{"num_hidden_layers": 10, "hidden_size": 64, "num_attention_heads": 2, "num_key_value_heads": 2, "head_dim": 32, "intermediate_size": 128, "vocab_size": 7769, "hidden_act": "swiglu", "norm": "rmsnorm", "norm_place": "pre", "norm_eps": 1e-05, "positions": "rope", "rope_theta": 10000.0, "rope_fraction": 1.0, "qk_norm": false, "attn_scale": 0.177, "bias": "none", "tie_word_embeddings": false, "parallel_block": false, "init": "orth", "init_std_qkv": 0.0582, "init_std_o": 0.0, "init_std_up": 0.0582, "init_std_down": 0.0, "optimizer": "muon", "learning_rate": 0.0036, "beta1": 0.95, "weight_decay": 0.063, "lr_head": 0.00775, "max_grad_norm": 1.0, "warmup_steps": 200, "schedule": "wsd", "decay_fraction": 0.7, "decay_shape": "sqrt", "final_lr_fraction": 0.1, "batch_tokens": 32768, "max_seq_len": 512, "doc_mask": false, "train_tokens": 152100000, "max_steps": 4642, "dataset": "wikipedia_en"}
Each number is 500 + 50 x the weight over the matrix's rms, rounded and kept within 0 to 999. Layers, rows and columns count from 0. Numbers have three digits each.

# layer 5 attention query, 64x64, rms 0.123, rows 0-21, columns 0-63
400538438400578491571479586537624541524481409462517488462617492480552539534489514558521536519470498406502432456531530567518476439548465447448494455489484497487453579549524442550465543549524588
484536496512526497467456479406475513449592532497554519501471472555475483481484448498474424480432494526460548508491574476601505491506493589491531489361511580543520481468559487558547559535465461
418510503478539521356602526563527503552478578509516527426526542528531495574562458461522449485426548593545526517489426481475555496473534441480435569547448582480500540519466534615525524366475507
558490496520422519514572479497447487473399514520503475506584418445612470378465517565544453548577590400486456530523515552495460574525508471572513424509422556469524472514475482527474447487578544
503523527587453435555488418374462511398531486487551533421437465512595615482412489516520352550570474576507441433459556508514504363524475490507507440467496506446507415526567492614520572525543498
517515571517541444530533419429581445479486346527585498451539512368612588512482553496550524516539509494543484495442536459482455470525446498545563463642523497502520516451533570401462503534474541
512543457402442620492538450453467454505540459484528495413478553565506526512496462591623523598648508496480427587510522532466530657511534502339465353559560393506499536533538464535473484603531479
392481599561489468495478531458549538458373535434475483530446524522501419460492585456488579488553550584543463448422481519507512560501518445517466386442525478534469591434571500599420521606533543
400543409392462522644403463577515549516406411523516461493559575440432470437531551540466618454552528539501545509446441518512521653509509596507606403424393478600419538559547515382446412495547591
487633516508491608460557570478563515477512537498529533549586597482523546495521490461579576539436481378557477540507549533466378498610521528436478520490473381465408508440460589446416562571535534
550473493536500533415461519463498555480559512535505501430434524538498581512546531453414412450590465727513490606495542558541454491491447518550506443537547485488427586512500531539360502445497424
488540491442477474456442543491512596469386516586440421545537500414442573516494436547486389567474371411532547501523432618514446485543451494429541396524374500546391447518420576501474532554477514
479468510577555580413517537467510497475463548635489484542516552522473448473514419555563419529496485594589510529388508436561509448535562539519520464580351541494522546532516539569537485324622518
553522497421551429513543526430458429494433564529487524420370363414489529547439604523466383527523474508567466531412564402647589504518542481464516558460427591404443449468550572535514496508358523
586570558629488514419509428490555439473519441548604498395496467469533486547448526566440471406645560481626421519424494501473538493540621452457539549477480448403464525504532560515529622421403451
562509495528448568438497486539387432426556456534507493421602469433488426510590431498414521529426497464439462542507385478439525406480397512550428549502454471425465472465519367595418521459405521
590547520468461501413479397475452556534490544503527500537443569475535544519457487479448435453519525377500597512535435431537522557443616477548487519502494484433491475554465479459510584495428513
552450529492474524485554444433433477484530577494490563527381536483447474470536447504457425409529546564504472508522437482500507560441540545598508571544511439505588514509527519488557515440452426
440513472482492486575501568531483532498486480557518399530558501447501458468588562505536536418473568579614526544456520552548515490511426453539502381573469551539520517519519545441503425489603549
536516533487515542486523459596501481543503479551479402565616489501412488504480549466503562482464494462478589505549506508512480512598550483555506493412519489530462443474431457464448429527493586
523537567565528535543575468392514488512463529479496510550479483484513403421473536519578485491472453502527438466481587553643451497465467542505535448475491541425589444488500549549486403576515484
524531519519494529416556467531451437550453665445452445490336562472485480620455477486470446447517510516548479472480532553554445529398599453455500546538502536423565507559570543467572549524544384
# layer 5 attention key, 64x64, rms 0.134, rows 0-20, columns 0-63
467586456538512515492465506517480455506489494484494460394561520493517509510564463508427524464500414490497468456534419407548557498438549376485500469506434556533518528518449483496537511454599577
511482419500580516431552569550555413433469491501484488517504551570524534493488516467510501546503518480501463487462530522471472501537522477550533456520479475471469478573499552500517490489594530
418464500483505537522557487553462550501562518425581561593448494609575482558498523536525423545421578547444509505569560473555551492429415690502540517482526385508576529481480403534603532498417363
551464449570510433536551573555491377552569475515550584564509509506580526441545525514534522487477427521479494586469430490583443503520531497526530472501472445640522524566453407486537493440522442
568577457519595402490488490488554563372449470519486473388576521511522599434435515491455464599553445449550462537497543511484521367497517520584577527573503482461467469471603462592444561563509491
447489590477505549583579403559473399518488469501494547512479473433544466466480465558418510463485518483449503479454516512505406454544402497501574506509486500598510478512628640511531528561498507
462486420488574478464498578523494484513456475515431439512425518599563526452505521505501514445475450506428515466347448486445601529533663509526417459512503424607487439563538568472519532515478536
484594544476528462478543389553420525456513463452564477437587424467458558532546485467497512502536527440481529499571572432554457622506474472521423669519421536438506481435453532481597495542603548
610610544517526402500468424436508425440424515417500448542507419324344453408482398394380507550556443559481539487452458454574509430564397486540518444490626450489434465490545463549391440537534457
351579668373559429573477429503481461418485486396563615470509481430357552420463520504529565601586486574564435441496490570380562510512452600537537585625464511458454416495537537610453513678448470
539455587572417542524506491466556400484487501509432486541470437473464472553437484371545590453434506550458447395461529516491579484418582487485445529551435504505639412508457446449526479570490554
531447550532587514538462623600480459627509452380484598542523458490536517454588423410549602512507516510426464629452445435538531434468412382573440422477473470531504486409514519495532411478639529
536456470610459547537566444521549561499401455427484635586494453547489478557451475410571502585516537415524470400502476519552444527479479591603616471551510529443594482517502518543470454446532445
409384481481547514571536563469574562601425499489443391533443520486508528513344509518642439502510483583455471496540539550567460445534434529530483583447560374398455408539429578616547518509551431
479429528518416444592534543549519537541493471425434573510391457515463476521432605583528426414485435604453485462542458548609481592513493542509426489569520519495567548511578509478465524549511450
445525567409408509551438545540519622562481501461492506543529491506514529430510561523470422452479483439550583522443491574509556413554570622477515472540550443469562482557555525509528411636496472
477524527461453479514470531559488463471540492540485589426587493521582472502547491557459591561520489505498490517464471523495519461510497457415484537550460520571532518504508550491445539549522496
449492499418462482517555497473516516476559512485526464575491473485518507509448546475569454511483572467517506414401571598514528492539457579496499440465616452462527463510599515484409463510471385
434484515623596504508554499535475521466487527483530544451505510486506511512513408476500453453423471551463498521546459449562506480471469473513476424474499525528528562478492510437544509499533522
488460458485516497495525538465491572546476502506467464509449529598531513553572474491483497406554503492475490536540453445456550505450583448486501445591446581546515590572462508545529460512493494
447488548600534554462472549457495417528460442567508465560486552486461568422435510538515520480508421518475516482535542478530455433630511498470474519425479565590516464503439457395515531491530534